Weights of a small GPT-style language model, trained from scratch on English Wikipedia.
Size: 15 layers, 4 heads of 64, MLP 1344 squared ReLU, vocabulary 512, 12.6M parameters.
Architecture: RMSNorm before each block, rotary positions, tied embeddings, an embedding shortcut, capped logits.
Each number is 128 + 32 x the weight over its row's rms, rounded and kept within 0 to 255. Layers, rows and columns count from 0. Numbers have three digits each. The size before them is the row's rms in percent of the matrix's.

# layer 8 attention key, 256x224, rms 0.109, rows 140-197, columns 168-223
100:168158129085109129091195039115116163122073081131171095121152155079107103098070142130188143115094160089134204160157121077147175123162124157139101080157128080122039129148
100:166123102086132142123191123173102116156112053142109130188162114135134157114081137127049127120110116122115144110131130148172161148168167156121154116115126087174100162097
112:054134184130108180097066199174127139142134085132142123122120128130153141179154072134108157028134112117127101070101118128200117119052112087102153067139105160121133141130
104:148146182167164113101091123093128154170097122132093054086127070120145075118199182121093077123159170139089131118119100096079136081088118134102079159117161157144168105134
068:158142114163127100155166119107193075155157104101102096088172153150126127157180091083133115084215122156056113091119165143143115080092151104156132144199141141090127106110
076:127145198192099089081114063143118099146175146113116199080134166142175116117152166073111122137121104150121133170181115171121148097144130138128146171179116149099154085083
079:105121058168076136149115176174125148109113129176135180157136140187118122155125162167144140083127123156180158100087120075099109060096128081126190104226133112137113129162
077:127138096124114130109114111147131126106206095092183169162120202100101143158127181120115159164144118126163099164174059101113135119110083143157114162190156148132116094112
094:072130103125099099154101130165192096145196103158133137127116112144135147148107138133075128072124118113151133076104106069127153133122153118150182118105140141059129151143
082:209093123158165119152108084150141092169101088122116106154107119085206100144097155129103106148104160174119198083103152126149156156176168182124186144127121100196146112138
085:142103125172064095174135087091073108145106129152131140156178149151076159150108136140055127067059173110144138137130104153141173166142081197098085108163092114124153131145
091:123090091170107080152179137152180144129143112193106076093077148088130138105094187100095175179143143108131178184130113088122076124162107076096153100149125200121209078106
083:189107187168129095194100054129163120079122095131111120155155144104145105111141118139128099143149124123130160162190091120140183065193118121105164140124169137112098137137
110:128081080160095163158125077103137094164074163129143099058074159129149155129165126096115168178111107091152136116096157164123144113112151111167183132116164107071146153140
105:167090107123098089105149119136204160139096108163110140108087175142062143178147125199057149152225157131176139178114136079162116147085139098136164079106143166065186114110
102:170171194101120100158140113148112122144117104169123133091106123164148103201134128143153132199108073088186159162113107082122137111118102059132123155117134168090155113163
104:062108157089112128125131102167160164153110097130125079114126158131182127170114197119104118192088119136111140098139121120082128096119143105167200160155165152164144098110
107:103113118150112123136177107069136187123097137152169150098091161121164105142043141088132197096163126105168096151074105064128118138124141124130139106153144131106169102138
102:106128086175117134147164109110137109107137167168135108187109089188115151149105168124147104110119091154099063058163115138065152092097157134186128098130145145137092118094
098:149083130077186116087083129157174102117122137112170144087145132099131098134199133081114139138120088104154181130116128110118132095075133149135133108091114074136125041115
104:089087124135108107161094157117116117176120182149114140122108165103094129126088129151197092071127114082100099139204159129104177119141132108148142075141080167150108116095
098:074127095136171113152124182116083197148148150147123140121136105076128140158124106136124067074136166170077134113111135114133116092117082137174141122119206136147103085166
103:158105168111168141135143201099180104151144108078084118135122125132184082178185179128120121090161124085138150081076169145130136181113138129116178184061135091149126163093
104:149085101096128118104095197147121087115136155175158110133112203117173122121197139075114135139112167108143134120132129143159081148119113068111171154160173133111141159192
098:166131141116098121109145151126159224169195109126082125125113109089105112125178110176116094104161150102117092156133180127139150137117194061158157084175093142095127071126
099:149125099084140127125108139091072141101167222167082063117055100096218152149093098091134110174125133143155138138173086064065128153149132116129130105129140115066146077138
104:141181164129201172087157156140104152165121133147156174115106133116155042112170082176128118132154172111165127095083120150095127132165165179073126151125158181129190118148
102:131086108153109123099163119125053108146122174107063099178217159133044122133099105126128120126117104109111103104156114148070113123105066143111141072175138133114142143134
111:145141134160092139160149125136120121086161140113137186184120107120077019121135153196169120119137131115165122127107149098113114111085076191077103187134102178200097135147
109:186162118156152030149141124155106144089111118078168101124123102117137073142147098074121124092122139130107129131115110044075139083186044103121152082152150146136124148098
105:182174129115129115100139117133109125189051109127121128105158120119133107148127101094154137147144130142102111089051143111075105124150105136161094159157111128131103109101
113:158127123117139132161187148056090123134097071123118122102128066126176138134161128144067121134137176102141090117116134107112119233126209132096135109114111132094084122096
110:116122117113143105143139140103130124172087099110107110147068101143156092144114125114141073134143088135131190163123155094146115158048093129133179090077160099121134172086
114:101125106078111192094124106147116142089155133161130192123142116124148187112115108148110168114125083164136124179103110165138099143132148133043138085154144181130134169104
101:103182106114146121176074174111073128127191134091163096098098140164127177099135136121119179156069117130077142086071111155106156139134105184127101120087110108113168153136
111:091166101151114120161081146111105111115079156125157079144127104107101037105120143069157089121103150167187212176120059096136150089157130118128142135151126155061086132098
111:181090065141226110124127073155156101161121155138153118137094118122108139141197120154106130146138128136087086121143128109092072141150078163125141142104150148081131133093
108:132119175121126139128084100159105156097133126117134112180129152171127125104143136199102154114114154147077194142150156128141122046168135046110160069135155115112154119135
102:150126150122131083150120141079102103151159121121100163078171121125113076201129139107145124178119123117109153076071136070123134110107154124095108099135127128151105180126
098:132052105166168107163108135035127068136062119206119148210224182163141161101130098131153153120136163140118104149114121150134142166117126178111092146170164144172126130097
107:165158143111111114166098195099132163190147108099096092106151153129082141114128123158179152128170138154043120083150143140064105086218093098156103081116152132146107159156
108:109127028189151102159178135126170116133114105166097152162068142154101066153179109082205129146191113134200113133092177086118150166161106036139137153124096063132127121125
114:102134130106045156121168176179157129099143125110137149107214150143114160152121143164103133155119097120143136133146148183110129126169120088109117167126092127101085126181
100:152107141178127172155120144169182151056117102126095070094141067096137116146163176095116145068127122135136149091125152137174124098153176103087071131129109102080127160116
101:102136158129126133123094147117067126079188189106169103189100157173080134171114147145098154109093104127116121151133128101141126082146136061086073149137140138052098136110
100:177164094146136109115116100113173131118077146212130078080117114189155134109123131086133124139065147167133155118135133106115129179141073093155122108149100171158148122166
101:173168096158099162119140152142122200173076095076113141179075093144103154114109150107137162210159120112113100115148117084106092164113150137136092064097097092074108152112
109:112125158155122124157177127130147094141132118123136115125112118149148075135180123079099138149164132193134140124087135078149096121101175089126150128127162153116112140181
101:126116082151142144127160125145116122095096192115064112134171186180174114113108157113142154119177166165134111050157111149062146127126086173180119138081155096107097094157
109:125164174148132136170144087162129114178148173131122122157095185186071154107133098119132119128131173114133142082118122141095079180120173117155126205119149118048089122160
100:163094078148091117159134130141075146166150075110136190149056125073102140128090148164120082066148111094114124118119163087093124148129137101085109127090170111073091122116
111:108109194119129121091102112103067063160151073212090105112123149099120133161134126178096109148069154173131099096082117075079114102099172190160144160176189084126086075103
072:106129129121150088133100105138117118115153088152123161095115099133160144112090113137101117122114125124204122120105080147108132115116125163111115142079124070179168069099
074:124115048162113133164152134175134138108133158182128141109165134143159141127205091140120102147186072137080146189170165111103134175098175116161140154169175175128155145068
073:161078166084107104131080183083146115150163082091136176177110147137092123150116090144144120149178173133082128134123167115140089075137157075123128151115049144103140088155
072:172106128186138181104084137160117133152063130153169111092113162128090128177176142113073106097083129146054119139113118174167111142122191124138107159136148158105163116158
092:105137091112125140129154094180129153103133130130069148101162092116104157166170188156114146063101171158078146166200098148048118150112106094139059133134137166112165100083
090:168098095100119126132142067227108191120134166129109143120101166173129109159163096136124087072148097180141151167136115076066118118135107094084091091094144129121171151114
# layer 8 attention query, 256x224, rms 0.105, rows 141-198, columns 168-223
100:158134097089159089122210110138125084175158109126129102152133052134136136074155140112121108109133084054137134098073098097143119145102098103119103131129113140164137161108
109:111188175161121096155138114151083173171064159148117136118098124152181162208081138125109083111189157102141148094173168128087098126101106089123099118082129157140104122109
107:114143136146152212088156137153151177093127171125103112119138111092106176129128164116112079059178156095130108123090107129115163154094121172133113007078125133099147127124
073:083121166096114138189123111140072147100154159160057087105081148066128157151102135184141128190091063120121143175123153083097156182136108117131093089082087122124135168103
076:080172106092141129095170165093176116154202133145149092134156131146192156089112107112131128149199146098189066104136085132110088099103081089113157119110175142175175133136
082:112150104132069132153135145135135085131161158159106123112137118120121120105153066120087104094086159085137150140168107136146120187080096139054092142142162106134108107125
075:171053106144118114135151126123151153132045099105161171119143130152073123158052159195109239104092129136083101056128177104125111081184098114130112140188152125151121100106
083:150085087109100094127114111164153135157127115102153124137136158148102146162070125122084201139084113158139122119116181148102143084134114168145121155161101140122192163100
081:126157061140156107082084148122094179159135085153124113134098167136172155156126168150141058136162135117081119073040127136126116044118121134119107124163125144115157090075
085:121146082099135118151163169148091129136115115207166106148144132154129128096094133100152163089098089145162069130083140143127140118162075119114127143180168127098149123179
092:142111096135139141131117099177105159113153131179188152148108149156107147110074154173141163071121108117146023088109125125182102115175084130150163121122175124068170074123
102:161084113192094113132181122158143159100060121132174124122138153089078162113109065119144214148146152111160145145119158070112099122174102128109127125155123138147140115111
094:048140137124125146135085128127156062124127176125152111100140165141105123114189097135185154120115118117085086103175115140138101107109150119162164175128105103126153109233
103:170085155139103173151123152102154146106133106089118163130107148112176096136096175079121091109229100130138201211097107119136118131125144115127128132128103155074084150139
106:145121071136095129111122132187083148102124085109166103113137123106118107168138107113121129147110150149230094153156139170108095084131107129105148129136141125144155167139
102:126098175087082137124195124111139131164125137104122094043158093103111126126122075150084077125070081122191130098115084142109153102096086130133169136116127072159123060169
102:117162160159099139138109116133179130143163128204122165105086166145191143139100168164113122124101068120144084133076164079176098091090156136180052101176135137100195158158
105:149073114151093048114157160110103150115102091162106050133113118125138136106147080122185135137063078132175099050129071181092157104088122125150128146110145120149106168151
103:154111156128145183170164120149160108137180104133145109135129155094116190119142082116173109129162124098222162187144120172085172137129113177119134111149131070125127097055
101:143123159119116092129082092160139061171146149090050115104123079100130139164125112164093085152077148157179044080159157155123133128127113107106113107114077145083102125110
100:128129162108112122147070115107192158082058149129121076109138136122178215113104088149094061089085137138039160115144082118091127144157135151182164103111132206105126178087
106:108127196063127150144133191165130125123158046152104146151134098092114109146108171187070124076128122147154144132106110116087063088144167138075118181133153114130127210163
110:088132118108128138107131105112123086127090044109148137151106136088089141182151195117088179127115177074127114164166134094063094151095158205132100107153102138205086106167
099:174137181146121157139083104063109148080088120143100131080205095126141099117129119144146140118164139167121081162121120061097073089101102104095046140128118127139167127102
100:067115142130117137085151123098095177130123105165130139156102165174151119190174082147133186106119115189124136068112118147138103091095161115110156101145163177122138112119
104:128151106152124131123128158128099102134083142098111151124097136138102152140116119141121098097108155117140106127131184125153089110104119166114169061104121149154159092096
108:124090151153141109105195128099188115114103156102219089100136224088110154142132184116181139158066139090154143128138127126123200040142077158121115185175127101114136096112
117:168135164103018116139077156180180110156133164120089141135099181076146167139131164086123092221172130158135078096127115135114101140151108118126105150113102145187124154071
111:142127117174171158105164115106133153092121116143161070124112111123095128201088103147142110186100132135145172103112118106088137101158186122083116103117113141152131155152
111:145150144070117160088139126155153112094140142157044138145181149137122088118104166140155132151122183056158173122084162145134137130138112141107097149115091124097123197148
116:121127125123207097150181078134101122130121112163122136098155093105147142135124135140136131082074127144100096131116150063093127214149130105097089078135088171116112062138
113:150188136177146150144155099113160142093103107120128121139120127116153147114097137166120132114158132106106143128144126051153170104082147144091113114116155137103069102056
113:130087151130063094060131096133133068119141164132175128096112130186119125143155119104168109089128134136163146162123129162150128149143128105080167068155101179122103143080
103:094158153093124109157095101125083081121111138125111128185132142130112158152133111164176151141105166164090139068119125186066124133101111108129061133167177110097143082113
109:103181155109125171189109157131114196089070087118148171102117091167098132160112138162148132126156156121188105132096158132132137099172135150105085099151126122126118139072
117:113112100122176146133186188105158120089068121126108112122118121145128155096139116146103146116159135154121130083106114062162122133112131193098086129086146180072125135080
110:152083157106111143141062177145180092116156139125153119159103158159104137099129100095129111184159170167189133129178125115131149108054139074151183137131139098176172137141
101:196149107126149088094109138139184149133102105113131180181120093126142121119145201146169124175122154075146147142105153101139093185147112157139114125151150100194083134073
101:097100112140093165073136081130131044087100166132123109128137164117149158104179135046169110109116143132116161125129060145156190119125134131144114141099143143143078131188
104:126184108074085086153080084102147119093118181207120067130171178171126124159148136123164100106130107114099100125115114114085100110170174084145174125127138132142154132176
111:117154073221111167139157198101121090068136082126111159173121137132165104055107166183170116157141112150184116115118153111048123113130121102143150114079139148172079150099
112:142124085130068115090106080120169110097048147072209098144151106168113155152153199091109117171141123138149141085174093163168111108182168100142083120123110132111174145181
101:181116119171138186121086102164111127128105125155127137173174127095151180100128120090108082083154118165106102114122139173142093115162168071029124119179123125191198100192
103:069121129048167163105146175129121125183080198087164091125110197155108123163103150109103198111168143177134166106145159067153116098105114115145126139165129114112118156109
106:186189121189126130136152059119148140085119099092154130184171160124109177122152122158129152171138099114154142118134135097137189161138151111121173130117100080095168160137
104:084129146150148150169134082095131187128116120097168133156124041091150119110139149118151129156144100104113138173111169102149149183089106102139134127104165111168161093164
107:103143138152117135117156101104098142118108117089160156124156106133147092116126123138128096160147196113155138114082179132153089092141149200130162114147132051133122111145
105:136117069167075091180196183114058122111076115137107054133162158173112167139148175131087151140119110135114146122062127170122097131135122116084129138113131126163136094188
107:110129194140142172106125159127133061161130131160144135103077121148129118101060136115154141127149127131116105101127068208152193126142188191140113248135118121072140083104
100:111162118190145110114161111137101101048105071115116176152189089119169147158101127134109085148068130106084145100129146145105182147135091127113108151114178136133109102150
113:158068143109153140098114083144147126151114153143103149085137115141129126104105185140140101128096103098162142102103065147126125196107143154120088124141111093122053106147
077:135162085166110193110163183039166097163096085139114127167128167124136073127149181103076140143156151069092103119182135119110126176123126162142136145166126143144150236168
079:186116084148145132155148122162143116101170127107107099194096143124092093102124139129038179115139122133104106098140104190091161130119079168107196117130139156105108151159
072:100159113120174152129078129152140130127071177159071059128118074116172099156143118128118052115147094131174154125166170064145161143118171108109134104095139098110129079093
073:124134101158116156134160154107154123185162174107120099206127141141131171126132164111156202098086096133133116108183089154087169145165063149112122074094150106154134096108
080:116086112199130120152134161151132143182123138145148112143128126147093141100138118138062142147122072161060114079082139105143108097161134143191133072082174124138136108187
097:153115120152155143055165100086122091133143160144153145151165155164166074164154139108150125124111119172194117129108137120191115144192103179196171097131129104100155118147
087:110097145131138124114114107057161116103174109123112157102157141139164125136129168110205131127132180118174137188086046147118155190095110198124132177137129106094149155131
# layer 8 attention value, 256x224, rms 0.118, rows 128-191, columns 168-223
097:102110051085142123138113109093173107144023226160131081151109083049121113116109115081109125118170181150086158154087158173070187179155084082112051152092123137086123059157
105:085145102120186170189115116137144106172165131182121140161115138164102132103059080183077152168140136120082101103167123131119155094125147111120154151091136124172160183130
096:132125135158152140131156108128104059104120117123131101085067104158133089135128056133152093122128100128109138089124163161131106137142130124114215116126181123147104110128
106:166102070172121135181137095097125080169076123201077220106169130198143136141116163143090119178127190162100117126138164124146210206135107147158142168163106141171168164084
104:157078109098127131109165123155118087160141146133094108120164128115140133134121092112152107088145132105151153172054095147162196123174162108130153122062152049155071132126
096:090139104116118096092120147109123131123129134142141168059158058140071150104098154167145129161142149099088095179162141107110089157146100118154185117134134114172105127170
098:064121133186101160146104158059181134120111132128148103130162100119155097172156178099117134111139213092158102083103083099103133131135142135121131130175109122150080153130
094:114123037120138105103118107221149128159102143130120143166134139129110061185098115175118169110149117091160122140121048130132124131133141144062118096153120113088208150096
106:173149149081064086163075076101132171106147114168146142152106121115126150103156155136082149153139134130105097136192148147169096166113102155118103147177149092075049124133
103:078127125148135162129135173101116081122135092156048172102116138141143086116107102087088079138086151080126068114148140202141147091105155140106145124125153148124121169137
094:134136156185094134139108097128191160113112082167086132133218121083093139126142173145102168056121128112094081143148140179157156134116077104208165123145137179094118169084
109:124162118081132147140181111194100083160198115136107189167121151096081102110113170181130110139176141095150102155157211100169070066068162153115140120108104123144111139128
102:068091118152123099165110090153137125164158084121137098121134126151145092134113134090151129108101137137136152160142099124117119063149126065123209104094108126191148138119
099:076125116100066172172129184135099163128109139198142093145078091075110157141127140162082126150146175140143165084157096121174155133121140126165157111133146106154127122182
111:122158081186077113120143127180125087101086165084127215102121098142093076121088179096111101089116109165138118100143168161114143110092142168164122133152093113153132138113
104:079165193120133068154147076111155097107119119128139188085116202080128140111121141117101118125167113164094117154104095089080128140167150094132095158121145182148152123056
103:126156131133131147159150107161132130171129127110197147152184158097146102123137140159142096175185127103153080088179174083131092239098109164096135161122126152111152157085
114:108139125147117113159126124065161130123111141160169089071133120119122101175132115133191167099117087132126138161158168102093151148131148136062112187157123107102139119105
108:155167135175062108125177082090080135138096126177135122127145169185053119096140126180066109106166111104122131127136040141112135215106134156121183138084136137113144138146
115:117121083050101161128118175091178138089142175091143125118160046135083170100156151124104160110167174148205118075159189114109142110077136143126091109083103085173085085131
112:114081064124136132110127152123144068152157120177098140078116109128157078170180160094136074089169163134116112172145105193075102086057129140133121149131149146217157145080
116:119065157120110167097118065129117140143062091195160138111158134162145149054134146090084169165138146188129107121143100083158150138206102109099162094125085083074143079163
106:076118142146148138195099105126110102156109133069089167140158201149110141160142112139155098119145136125157119121182119116119127060130182152128164122083103122177092153169
092:123097101169131157137063122130171138128108160115076175127177114122184115156136123093154134154076135144127099177161117142071130107104153147125200108184124105105111119117
104:116158138094136099180106166097112140070128124079066123184164147090128132120068133146196095121116113155186166168105152091114180086133221134140131088165103126091168166164
101:145153121095134111135162176096114064166078101168188164091077143170059128090184154085152124090134137145143097135172152121145137159145131117089119117163147135133108165096
101:096101150095122146104158163208120154152171109082150094139142075139081167123087120114138091123149137142111128111136127124161104100085135040102123134135147135067145129218
098:141094154109160136139148141118105190118132106077123172153109148115179123106083090098106136184120152160155109125198165203198164078137073091089124102146098165140097100161
114:138073125116124137108195166143124132095124179123152149098137119184096115125133159104141136121113111126137085111119115131138138118149133167173136166150094126111105093103
110:145173158113175108175176157028108131156193085156170172144079172058085172101142129178121055143092106156150108176099130137116128131165183148077108139103192117091167112098
092:117165150117107146079169047157167095134164130178126138136122131155067127106147109110146144104105120134105137153162103117100093149153127107137132086153149112140145127099
102:114094133182105121113114108122102140153113150118108136101107149068154104163131131103169170081153195141128103119111158129073122098130137141195127173132158154132149172152
104:134153176088104143088094101157097106122112143136192156183119178109074109133126188139089091125134162072142145109172106106141071138132141083201123138164164087116159123126
106:203147172130112180136160102124121149198125118166100167126153140136107044164167072078165145135112102139091228148124131124196091115086132100123155148149111091106133070153
107:069150109142036112127153069087188109109121188126096120093128146084149176144103119145114079118144126137196167149141105100125132089102155138145132081115159152141167106155
115:090089133166099127191141116092188109114073089141147123061092126167125151187169123071142103112107146060191164154139112104114194166128123162141114127161180087121160125144
096:132190163106095134102145092065103049150129129144095099144174160166108173154171161141070090126153110152142052156141154164085144159150163163102155125183138115122151172088
101:066178131138141183086114172138133119093120068067132167147165126087111174103147140191152069132156067104120175107097125131091099120126050122128149106122122132146147104192
101:148138142080132119105110103157071154079088097135108121204149145137135140174108094129124160067155096108147129147120100107165120120077178121148192125138139202150117123105
097:143164073097108076160109136080129092100104128139154196143166100148212082167183143135168156047158144080093117150094100126111167113107086113156164103112170102129142100154
108:132120126135202193098108154173111196104109165140121155139163145092160052096107099090188106112111128149082148114123112154089122111110086122142108131097111081154128108124
102:137156132109123161168129116115062135129090118133097146181086140109069143094208109145099091153127104165167159152164108133146116136149067103122137122111147114079134090155
104:116175060176192116049100123105101087193126085104156088104110161166144118198198118125127132131133133152147128120100098171146175157142101080093096149171164142147173208131
104:171158110135129135098142121116094059141194099156070112163183158141063070113105114120205103093154134169160079105161100104161074135063106156099136141117098085143144139153
105:095147119129106167085168117136105135158134095165124114125092196160166110122097080127112088148142106188124160107056083132201191083111140125150113150112143166104154117123
103:151175119162158075144148168123174117078087174144110107067035156127152135101158151138093114150180142126121134119141144178125139136166161116126089135151177146113151129143
107:121150157090115149139160090096119139121162136110083094145102136156141120127126094141127124115133076152134147094128134068120074138170212139131144151146146081089126133090
119:142109082140112098134126153111128096139099131049190083105113146185126143086080134171154098127053158175181120178128070061069169121168141182106121085152055147097159157153
103:112126100146095172134129077115150174095127141117084079187161178144119104099135110083103133164167133128119188132179112161156092064131141051145119065128111113134123151123
107:195120185084123124129075151191145129123070145166145031140193046113155091128140134112161151058148173116140131171129104164111106113094134098151165121123117155161129146157
092:154157114142140110143199102148088111126096112088130096129089123080143112117117206139129123143183167079169126212142142160099124130112170143109169150112161156132167101143
098:129113158048134122152111136148107170106172168108109110167144140150155134117125221148077112149140145097122088132093136093129122059107079203081179082121119179161079153012
095:071094179116092107167124118072108156081132143158165134120124155123125126146112062178078140101144114139136112140137175139103086143135166159148177148142202066148128133114
102:126126142116102165145161126139153109113174143154109101155164138107146163135096094094110147139127142072139164110123096105207112168087159088169127108153119115122200115109
095:125084105155120056119135130107090144153137132094126224149128087134138097122074133148105179092167170142172152130151053159101154061084118104179076149134149178125145136159
100:156136107117175173141108113157111078151103128181102074138129113118173157109086139131137151138112061149128111049145144091153145129088107101097187113103083129120094143128
102:094143155120145093118191100107122062114144120140076140091114114154131165176135120128139113128162173114088133148060097100149110104165100163155078073138166111097190111129
120:114143113123139113164094117099140174144096148125167173138128091150144091178088156137145175176088161119105098112129166079165103110116128138128125092089141114107165150109
105:091159176150147116167148153156148143098115123114098120134171128132120081110186106082164141087114088096088215083132095121172127100149084103126123070071151096118134106128
096:157142099125161052139147109098101117144141092103097148133059129167101113134135137127115128081169137086141129141122155115131150146095112161107153106170149098123111172117
108:129078145095086124113111089132149102068107133209185107133116134154159126138107118139092140187075149098072152157160165114127121181046171147123148165116073122150122112179
103:187136154124106096145131127174054117099121136167138178079089123102141113123078072153177146136169142141094093124099171177084086114107221125132107137075068191179142190096
095:150169125118126104159128130152135078083125090140066142118138161136144170164182108171196234130169115112122135146163117149194112138143156110174160113164092118086121158153
096:111141134086125094090140136170115070143145104148119128095166158127151127114092158106131151131142114139159104191095086151108106143148081174185167103104146174135138114175
# layer 8 attention output (transposed), 256x224, rms 0.0826, rows 128-191, columns 168-223
100:153120213114161167105155121147108107156147108101171136101104165208179111149121106125123124169115166159095122143134116152111162059121124137139168159148110158132160084123
097:141110147107140083128127180122138151130153066143071142191113099137097205098102094115135113115080131121116084152127161099114175158139146088094131109093141177159105166108
097:123136100112208129134103125135156151100146098104125153115163120120155079128132119117108123145150130170098152156074151103109107124131163096058060155161109088132212156181
107:120108147119087115063127090107129109155166141098212110149119132065126078101125173086152150070129116160095076121123073153167068155162159088163100122083082124116136068150
101:136194061172129143131073095143151112097153099166159115169149137224154137113168139144133202129118107098116141093159115142185147111143105131111109138142105147167145068185
093:142080152137101146154164109145153167153136080158167082185081164117116126132122173136156123103129159093090130158134098137076117118151134183095085127142095142181117117119
099:161108129139103142132171117130117105133072094128154150087098113153151116099132105120158093091155130166149106138165116203162150153111146119114119118126127143136177068151
093:129159192126058158146192103154123124125123090195138158087096110136099113075113187128148133189073103126144071142135140155114141114084118111183164108136129129082102119141
098:110105157121143154138141186142149091155099151140108133112115134098123112128092146138066128114176156131186162085140133104151151126170090077098154179115165110133131092102
103:055093135098149153141138132140096165152094151174111133153153120076115053184121112120132170104134115114141138145109167141127114099122144098145154120136166120134090123159
098:102089126090165172131137057075107186145141152142105090087103128133151170139062103125175086155107154098099110152087071114144098182175141076106135067110139132145096056114
109:120176128166157082158080121085140154144095160075069138132102124178100107147079119154151129196080166197101151068153126051140136181154090117122153158174126176105101173111
103:169159115185142125116125187132153164147100147126145130117053151126108133052149100147078161134117074110185158143109136097131151114057093171130180080119114135092055083174
097:187116171118137125086095079192151155137133150084116097090158137150167115092098110156098166108182112101088170139166143139111133153134188109187084088143111080134125100100
103:161161083125093103061191098133154133132092107162120083142119214104138148131139183092111168147110158076159063133112085180131119137164154086106181111107091156153060062141
099:124095072171127169162155095059116076126142178105123090130141132169122125063111112126199138144122142150085129145147084111151159119139132155182175131128191078141153139158
097:147133129024128095091126132117126081089104122089152155101132082110123122173152113123150131138105153098135158091105156155135142154129097154102153083119121081162092175076
110:160088089152131085169163078147110120123104160090142060118178141101125180079169050159152106124133118148133089048108148158088109092123102130106157134107090098151144115142
104:164156109132156124100086137115174099091175123127083163103134116097086123177119114144112118169181139099172128169127172130158121151118184118081097159171134103123122137100
111:138157108107084116137098133162145134165082069129145104131134171113162125152117173168109087106140104118134103179187080138127130080181104123104180168090116166146131085144
105:153160068143112094106170139135141184152083161163098130123118116117143184113125063108183188095086128154113122173126098112108127147162171133184155145175111174135068114240
108:093135157128118168121107156059108087102149175095131137128073088073150120144151094121149173161112123145154150118139114136187154125075144083132138134131168124113116172105
096:149130126189061122128167162086148107085094074130165098158126127118131128138136172176138202120107073081139098122144067093134160110090128140162066134159130104119159123089
096:079177148147110167214142130048146116170152123120164112173112142146150144136113079112103111101095139118205103084119127191184170144111113114217133142079122119082119159135
107:174090114141132162124123167156098101185152079116120116088069120168163117110156113087134139146121105128109128104145076102099077148091106105127122135073160081143106159131
099:128119157202148120050071121108120131129137163158115130143147117131158083106097136166129074194115143129081125147133172084127145123108152076074141160140150158145106098132
098:122123103113102144178116132131152140094108093133134095168082181108080190113133115169057142197133131108190149146114151113129117163125167125097136205121119201133112149128
095:111182151128152170029150159152100186156139173166119118210138139058135089159122179125122158136166127148114126117098146079081107096111121135164079137125125127039157139200
107:143157081154080117161071141066135105109119102094131111107152101075188135132131105141101106121145166162138111108118121237064087066180133104089122138146104123116130145114
103:212059078117120125140160159140122090130107186225102109158170094144118111093106138153137169117144095162140141142106096078150121098158174081112205166118155126100132170125
092:184131122150120095087109209138148072066105171101107091125180151130087127143110134144143108168141128119114117111142095131092073125113100184126104200061128128121079128138
105:114124105149103123135181102126095170073118173125124149152136073182127143145184138120129111094110116135137122127143135165121155168142136180103148088137119137152163132107
104:116114156094095082140117087081153074130131133074106093089133162133179139093072186132164134159133155127067140100091143131105132149106124131086124105140143120130085145093
101:095145147138136126129105148160144093139171182137096117202180111169110137158196112151152068219127099114161080062176165166059146149104135133132148146082175132123130139073
106:162143097130148119094136180071118155162108125129174152173167149124087144046148139091095130158134078101045098143127126146175187132153184118126081188139136116082149146143
107:195141110180105102054197131163096059106128094066173103099185133120203101096149105106152153140121098146234157102101113154181148070123160105115122200138111072171144085140
106:152072116121101051102117193099153152137156188133149133121103120136171092076153115162125198184071128067081205114163132167145173093160130112179152236108113082116143170162
102:198077173072157087111168081168121201170159161136130166133124086110165174165087135087094143079133149138148131173103129105157119127128161159145085155099158156118074098100
100:084195121144073148129111189145146101147177099104151124116122150125150097129087082183132098133170137113148110135098156107101089127127083158167077142088146081146100089085
095:092114114106104175080126132162089108136149182127089127078144095104097145053135121125127130148161110146145092147077111144152114119119173175111112174151102105090109100155
106:096151116077121140130157111135067114081159056140102097149123109136152162156129130144147155158133166111106116160109153147131141165095077141113142131157115134167163145158
101:174127149143149089092140156164125125131127130118155108106139088099166102166046143157151131170168091087147149140165166087114119133150144147151116162161110124090084184066
109:104111151086153107095108159145102096088091185115158165144100157138058144122138088122101119115084143122113088157138142136121130156074126130198061055163112077167119066142
107:124125131143143113111171135098117144074099126144060178116133170101190140149104120172148185127120129150126133070141093154110112088141139128129102119122134170076107162111
106:172128103105152167129126097082130151096121130128108128097198127161090110105142111101102160096069107102199139157161140127156147144109141127209037081181194139082129142057
102:122072109100081164065169087147091088146163101140144156177153127108109122152120164084078156113091142176147098194136121088203133176174159057126128136151081142105140127135
107:178140128145152042137106180091144071130091102118110123132119055078111100112085132182144114165153117132113049129099120107173147178168097166147141150106073161131166189096
114:118104156133113084141126109100109160126150155142133171104101159175152074127124188096151203093181089085200076121127166129175139134121121096116134128138144083114152177125
102:158113165156177137138120098159122144148064107159158129142131168145122129171133178111080120146092129103144170120142146109136147145122115135165147162088128136101077091098
109:137194118186132170182177081120123152186152117085131173098108176152142077117150119083163131156118140159105118083077108156150106104145126119155134124151123108127178096177
101:110131130161151086117085186155147172123132144099151085064126129123143113086142111132162133169118139141140148114154129123140128111144041119122152139106083171171059132125
097:059184100165141159112131116136116106214180149096119145091131128164113065193106097181114133152108138115118219117166120137137137163101115089139097133117185118153147136165
093:195106140161131120142132137178185138115181134140102146232137133097112066102104140127107166151159097118121153096108106110108176220145121129134174087107153145150132119154
099:148186146129092148178106121119112136087097098107145128138115133135123091143168043201123122193127102170144127145094110144129153087168108158102076112100195100135049158101
097:117134128139081168142131187134193178101129129140108089094114160065142173148137147112146040123101125094034149167107192099133180133114129121093131081092100111088121153132
101:088183139178120076143134107145153142084101084159103160105089082121069075146124076102123117121157174122121097131088117163107068090127159128090050173112161085115116089180
106:187147117132159140118047066112174157150146170153129183167149138078070097117197183151136157143106108138105154152117135057111133152183198138185150140168140159134134122135
113:129110164061156132090138147097086122210170118130085163107133159162146120109157078111133200104141106130171119105120101141104181159140032133152152114124083103195132129117
101:149120123103228172138140121163109126109147085119105133099119089158159121189205157119064144175166134115126112149116127154072159133092149154198140107129114175101066080128
094:133104124121100122139107081099131128150111154166207120133143140088130089094130148127077132089122126192118089100101151143074165095111077131078181159122120087153149099104
104:113174146113125078164123103145112096140148125107102154137144114062126141095137107079139098128149113142132138158185155130110138104122039138062127135186102132198095098132
103:064090137144120164137150084084134173141153095175070124135182141140096109061137146084120183171094124187084152134100094146128146142133040116151120145146069084089136101129
097:156120140123118157061162121141145168141125152109162125082137073120184164096122108125124142133129170114169117150123146117090128088121176179127101100088132118139050117115
100:106118117100142104145192091165180148177145117147162101098079150122099132143091159159146172136141107153135181155067185172111098129072102154103138131213171076122095094076